config.yaml
n_layer: 8
d_model: 224
n_head: 5
n_kv_head: 1
head_dim: 64
d_mlp: 768
vocab_size: 8192
activation: "gelu"
norm: "layernorm"
norm_place: "pre"
norm_eps: 1e-05
positions: "rope"
rope_base: 10000.0
rope_fraction: 1.0
qk_norm: false
attn_scale: 0.125
bias: "none"
tie_embeddings: true
parallel_block: true
init: "trunc"
init_std_qkv: 0.0298
init_std_o: 0.0
init_std_up: 0.0298
init_std_down: 0.0
optimizer: "muon_variant"
lr: 0.00155
lr_mult_down: 2.0
beta1: 0.95
lr_head: 0.00323
grad_clip: 1.0
warmup_steps: 200
schedule: "wsd"
decay_fraction: 0.658
decay_shape: "linear"
final_lr_fraction: 0.0
batch_tokens: 16384
seq_len: 1024
doc_mask: false
z_loss: 0.0001
train_tokens: 217400000
steps: 13270
dataset: "wikipedia_en"
Each number is 50 + 10 x the weight over its row's rms, rounded and kept within 0 to 99. Layers, rows and columns count from 0. The size before them is the row's rms in percent of the matrix's.

# layer 4 attention key, 64x224, rms 0.107, rows 0-13, columns 0-223
057:49 50 49 31 49 58 61 60 44 44 46 52 56 47 49 39 55 37 55 50 54 36 39 38 53 50 40 61 53 54 55 63 38 54 62 57 30 53 27 50 48 29 46 40 34 55 47 44 48 41 32 53 43 56 56 55 40 58 51 27 53 57 48 41 45 50 24 55 51 56 41 52 37 64 61 39 48 59 53 47 76 53 55 56 39 30 49 41 46 54 60 70 34 48 70 67 49 40 65 51 51 61 43 56 63 44 82 46 47 42 46 67 50 64 62 48 51 53 56 45 53 54 53 39 54 47 55 55 34 64 60 39 58 35 42 41 65 44 38 35 34 49 44 39 36 37 51 51 52 56 60 45 54 46 65 68 46 36 37 43 51 50 36 54 49 57 45 54 50 47 44 44 55 38 53 63 66 44 50 47 45 41 52 51 76 55 47 47 52 74 62 47 49 47 50 49 60 57 40 50 59 64 82 48 63 54 53 49 44 37 43 51 61 60 55 51 38 67 46 60 28 51 47 46
057:46 44 52 50 44 45 59 60 41 50 45 64 49 48 54 43 41 48 54 53 67 35 47 47 54 65 52 48 33 43 40 56 42 41 37 51 58 56 46 62 51 53 65 69 43 53 60 50 56 39 44 58 44 52 57 36 51 54 62 30 42 50 52 39 65 63 39 42 54 46 52 64 55 39 48 27 49 45 53 44 71 40 61 38 48 49 63 52 44 51 48 47 30 60 55 70 47 64 38 51 48 48 57 52 58 43 55 31 45 55 56 57 53 63 57 48 38 49 63 47 38 41 43 49 41 44 33 45 57 50 43 51 61 68 45 47 48 34 50 17 51 56 77 44 48 56 57 52 42 59 46 59 40 63 49 56 47 49 43 37 56 60 50 54 68 78 35 59 55 46 42 39 53 38 43 68 55 39 57 40 39 55 30 42 60 39 46 64 62 57 48 55 44 44 62 46 42 48 43 48 44 54 74 67 40 43 77 60 55 47 33 69 44 47 50 65 37 62 54 49 24 49 54 58
057:62 51 60 56 45 60 54 59 50 73 43 46 45 48 53 39 52 26 41 40 50 44 51 64 41 50 49 36 46 53 59 53 55 50 47 56 39 45 52 35 58 46 57 61 48 40 50 50 43 78 53 54 43 39 56 54 45 46 59 57 58 50 46 58 53 55 65 36 42 40 58 51 57 52 75 48 60 53 26 44 62 59 43 46 44 55 43 39 50 25 45 53 50 53 54 47 40 32 21 64 52 58 58 52 67 34 40 78 51 40 51 42 51 48 45 70 51 36 59 39 36 65 38 62 54 36 62 41 74 48 66 51 53 46 41 62 45 56 48 45 48 68 48 44 53 59 45 49 35 48 49 42 59 58 43 62 35 55 46 28 55 34 52 56 61 49 40 42 50 61 36 49 65 48 56 47 59 55 53 49 49 59 37 46 40 55 50 64 30 55 50 50 57 52 53 44 47 78 47 49 43 54 50 76 49 52 39 45 36 61 31 58 69 72 48 50 60 51 46 58 54 59 35 45
065:56 36 52 25 53 48 41 54 45 62 60 34 53 62 63 54 63 60 49 41 53 54 51 46 39 40 51 48 52 45 54 61 39 51 42 47 59 51 54 41 58 49 52 34 63 58 53 46 56 54 52 35 51 35 54 46 56 40 55 49 38 42 54 60 61 37 48 55 53 52 47 39 45 60 40 52 50 48 48 51 56 61 48 60 43 58 64 55 56 49 56 54 48 46 36 48 44 44 53 50 59 39 34 53 55 59 39 75 56 42 48 46 66 58 56 52 50 65 20 72 51 47 43 43 64 30 59 61 49 39 48 58 57 37 55 34 56 41 63 76 44 54 58 51 48 48 41 47 63 61 42 58 50 62 38 63 58 54 44 54 55 74 80 56 48 49 39 36 44 55 63 59 50 55 38 40 38 54 35 35 42 60 76 55 37 38 40 51 31 51 38 34 48 57 34 63 49 56 62 47 47 53 36 39 76 43 70 41 41 46 58 43 48 52 37 52 55 56 55 34 71 49 54 71
069:49 48 49 58 44 43 53 52 58 53 50 50 49 36 29 60 35 58 49 52 34 25 46 41 56 61 51 54 44 33 51 34 64 46 38 53 57 71 58 56 55 58 51 43 52 38 56 62 45 54 31 64 60 69 52 53 51 72 48 48 70 46 53 50 57 47 61 49 62 62 50 43 43 39 45 41 58 52 56 58 45 46 55 49 44 54 50 49 54 60 56 36 31 40 65 42 50 58 50 49 35 57 43 65 43 53 44 57 52 59 45 53 51 37 40 58 40 47 41 32 56 68 53 63 41 50 38 50 52 45 53 47 63 43 57 61 57 43 38 48 54 71 45 50 48 55 33 42 33 49 37 52 57 47 40 44 50 26 53 58 38 51 24 54 50 43 51 78 56 56 48 56 44 74 55 60 50 47 72 38 57 51 35 37 34 46 50 24 46 49 60 31 66 44 50 55 40 44 58 50 59 49 48 40 41 31 34 36 47 45 62 41 54 60 53 37 71 43 58 71 40 52 38 48
074:43 55 42 67 51 54 47 36 57 38 42 45 55 45 48 55 37 61 51 67 37 54 74 60 57 50 38 56 46 47 46 42 42 46 53 40 61 48 47 61 47 51 53 41 56 46 49 61 54 51 52 53 51 55 46 66 31 67 52 56 49 65 40 46 41 50 52 49 58 63 54 51 40 58 45 65 52 39 42 39 35 40 61 53 50 49 51 36 53 65 49 51 37 42 52 46 55 43 58 27 32 56 53 47 33 60 22 18 63 34 50 47 34 46 46 41 48 48 59 45 57 37 49 48 28 53 46 55 38 42 36 36 42 41 44 60 41 53 55 33 56 29 35 56 41 54 60 59 48 41 27 52 51 40 68 39 50 51 51 64 56 41 40 51 44 36 67 44 51 61 46 31 49 39 41 38 44 59 58 43 63 34 44 52 43 56 61 47 52 62 51 57 41 51 47 60 43 47 54 57 53 45 59 46 61 40 39 65 65 59 42 35 61 42 64 40 28 65 28 60 32 71 53 52
064:32 55 61 60 35 54 57 48 47 39 54 54 46 38 56 41 73 46 54 41 58 46 36 46 36 62 45 44 53 58 51 38 61 37 39 53 55 50 49 62 55 56 38 67 46 58 48 51 61 56 44 66 46 67 57 47 52 31 57 48 45 35 53 40 56 35 66 37 52 48 67 66 42 49 68 67 59 54 41 70 37 41 47 50 43 38 63 61 31 42 64 48 64 58 40 47 40 57 36 57 51 47 51 33 46 45 45 46 49 74 42 46 45 48 63 39 44 69 35 50 45 58 46 49 58 63 62 54 38 58 48 62 48 55 33 45 64 44 40 47 58 48 43 59 58 50 40 43 43 42 50 49 56 49 59 42 45 61 44 69 49 28 55 33 57 52 37 59 40 54 55 66 38 31 50 56 70 54 32 56 25 59 48 37 64 43 61 45 44 33 48 44 71 42 46 57 50 50 63 53 51 49 37 54 50 46 58 33 44 44 64 44 41 56 37 30 52 40 50 60 53 53 61 67
073:44 49 55 64 32 54 52 50 49 64 49 55 45 35 55 63 66 46 48 49 51 62 32 52 59 55 43 53 57 47 39 52 51 54 54 45 41 53 64 54 45 22 48 45 41 41 60 41 47 52 57 53 52 48 30 48 33 50 61 52 47 50 37 70 61 51 76 59 49 69 46 60 33 53 74 54 57 38 46 53 40 46 50 38 34 51 44 56 37 67 58 55 38 71 46 51 58 50 52 48 31 48 38 56 51 55 44 33 60 35 42 52 45 49 45 46 60 53 48 40 56 63 44 46 52 60 46 45 43 33 41 28 45 48 52 50 72 51 52 54 50 41 63 51 58 56 37 55 55 44 37 58 57 44 31 52 52 56 58 50 46 48 62 30 55 60 38 44 53 62 51 36 40 55 42 42 50 48 54 47 29 30 43 50 55 48 28 51 43 61 47 50 34 49 59 29 80 31 61 58 54 64 64 46 37 41 48 67 63 53 68 72 60 52 51 48 46 51 43 36 61 60 46 51
088:61 42 59 46 54 57 48 53 33 57 46 50 52 45 57 68 56 48 44 53 60 50 35 56 45 54 50 51 64 41 53 55 64 49 54 72 60 50 57 38 43 42 46 43 56 64 44 43 41 54 53 46 56 62 52 54 44 38 44 46 43 46 55 49 51 46 33 45 52 31 51 39 70 49 60 51 51 47 50 52 42 48 45 30 55 39 57 40 67 47 52 59 65 47 50 41 46 49 42 82 62 45 45 66 60 62 57 65 42 61 54 61 45 64 59 81 53 44 39 40 47 52 68 75 58 26 44 53 50 34 62 65 23 57 66 56 65 53 44 61 36 68 59 56 46 72 52 37 49 68 62 43 61 53 40 31 44 46 45 52 50 67 71 51 45 49 44 48 39 51 38 55 38 50 59 50 57 51 32 59 51 53 48 51 40 42 46 56 52 67 61 69 47 50 46 57 61 72 43 54 54 43 54 43 41 59 54 46 53 46 50 48 33 66 55 46 52 46 66 48 55 37 67 38
078:39 43 51 55 52 49 43 46 64 58 49 64 61 50 41 47 16 72 41 63 47 52 40 35 58 60 55 60 47 56 47 40 34 47 48 57 60 35 61 53 46 46 56 67 46 38 49 54 43 40 55 48 52 41 45 47 58 67 44 39 55 58 57 59 44 32 52 54 55 50 49 53 64 39 44 32 60 55 45 58 67 53 47 35 41 55 42 53 55 67 55 37 45 51 67 55 51 60 44 59 42 43 67 56 48 42 41 55 50 45 69 55 30 39 33 53 49 26 65 72 35 70 42 48 48 50 63 49 54 45 47 30 56 44 52 40 56 46 40 28 55 51 53 36 30 52 64 63 57 38 54 48 45 46 39 39 36 18 45 61 61 44 44 58 43 56 54 51 56 49 42 45 64 39 45 47 47 56 56 70 64 39 27 58 66 45 53 51 46 58 53 66 45 53 58 44 64 38 52 36 45 70 40 40 60 42 58 51 51 53 40 59 55 51 59 58 31 51 48 52 51 55 38 51
091:52 51 44 52 36 63 60 59 36 57 65 50 48 56 44 53 45 55 76 43 48 35 41 40 55 47 57 45 51 55 69 56 53 48 43 33 30 54 50 41 55 40 55 44 65 63 52 67 41 57 52 65 41 40 46 34 43 50 37 41 53 67 41 46 45 53 57 55 58 33 47 49 51 51 53 47 35 58 32 51 74 51 51 43 50 69 45 50 57 43 46 55 36 40 56 59 39 59 38 60 52 41 42 63 40 47 49 53 45 51 47 53 59 54 47 42 44 51 41 77 34 49 66 57 64 46 52 66 43 47 41 57 58 52 35 62 53 36 59 30 53 42 57 45 48 60 45 38 59 40 44 67 37 63 57 38 43 53 56 38 54 53 43 66 44 33 51 44 63 47 49 47 45 29 59 47 57 41 33 45 57 53 59 36 53 51 33 60 51 53 49 49 71 50 34 56 49 62 38 53 41 41 58 71 73 34 27 28 39 65 63 52 56 47 32 56 47 56 61 71 42 52 50 52
075:61 52 30 59 56 51 56 47 29 64 45 54 55 29 66 60 58 57 58 38 36 38 30 41 37 50 56 61 51 34 56 58 53 48 44 53 27 58 58 39 44 52 61 48 46 51 55 42 57 66 62 43 56 57 63 50 40 42 46 59 57 54 52 73 44 47 47 33 64 60 51 46 37 46 53 44 35 48 61 32 46 59 46 26 58 38 66 46 59 28 65 48 61 53 41 53 37 59 28 57 41 46 56 58 51 38 59 59 46 45 53 56 55 39 58 77 59 46 50 55 47 50 46 66 55 57 53 52 58 47 59 71 41 32 65 62 53 38 34 36 43 51 59 64 54 67 51 50 38 49 53 45 54 58 41 22 49 66 41 31 46 42 46 50 34 55 46 43 33 41 53 56 37 61 44 69 26 43 40 54 47 55 49 39 44 49 37 58 50 59 54 54 56 40 65 50 57 55 54 55 46 57 46 57 55 44 53 47 42 59 65 45 44 50 40 56 59 61 47 44 64 42 49 48
080:35 63 50 32 56 65 61 46 58 36 43 52 53 34 50 51 74 58 53 65 33 59 67 53 47 47 48 65 52 48 64 46 56 40 44 63 54 62 71 34 56 61 42 42 48 66 54 55 30 41 37 50 39 58 35 41 44 51 60 49 54 51 51 43 42 54 65 48 40 43 57 53 53 47 55 40 49 38 59 54 39 26 31 59 42 47 61 48 43 50 40 60 62 43 51 50 37 52 63 40 41 67 54 58 61 58 47 56 53 37 49 48 36 36 59 39 48 60 42 46 50 43 59 55 52 41 33 47 54 55 26 34 59 36 46 49 51 42 47 61 51 59 41 50 51 41 40 52 57 56 47 57 50 30 58 71 50 29 30 66 56 57 71 56 51 45 46 36 37 54 53 29 58 36 63 49 60 58 65 53 56 41 59 46 64 37 62 39 63 55 54 49 53 45 56 45 38 60 42 45 61 64 26 31 58 48 36 56 44 49 58 40 65 64 54 52 67 49 60 52 50 52 38 54
093:48 48 51 38 62 41 54 48 62 55 64 50 46 49 51 45 36 63 33 66 57 45 73 42 69 42 64 58 54 58 38 30 58 53 35 38 56 51 46 68 41 54 62 39 59 46 63 45 73 36 51 59 34 52 55 45 52 73 57 55 41 68 63 54 56 71 35 54 50 48 53 53 48 63 44 59 47 46 64 48 57 40 62 54 61 55 46 47 41 65 62 46 42 32 71 48 52 30 50 54 51 47 48 55 22 55 39 33 46 41 51 56 47 60 54 47 48 44 59 64 41 43 49 49 55 64 39 49 35 52 49 59 54 47 51 41 38 46 35 33 43 39 35 53 47 47 54 53 55 47 68 52 34 61 59 43 66 39 56 40 44 45 45 58 27 50 54 44 60 35 47 61 53 48 40 69 48 52 58 54 52 51 55 52 52 60 39 62 50 60 48 49 61 47 55 48 46 49 38 48 44 40 46 48 76 44 24 36 37 36 62 38 53 57 53 60 49 53 48 47 53 54 50 81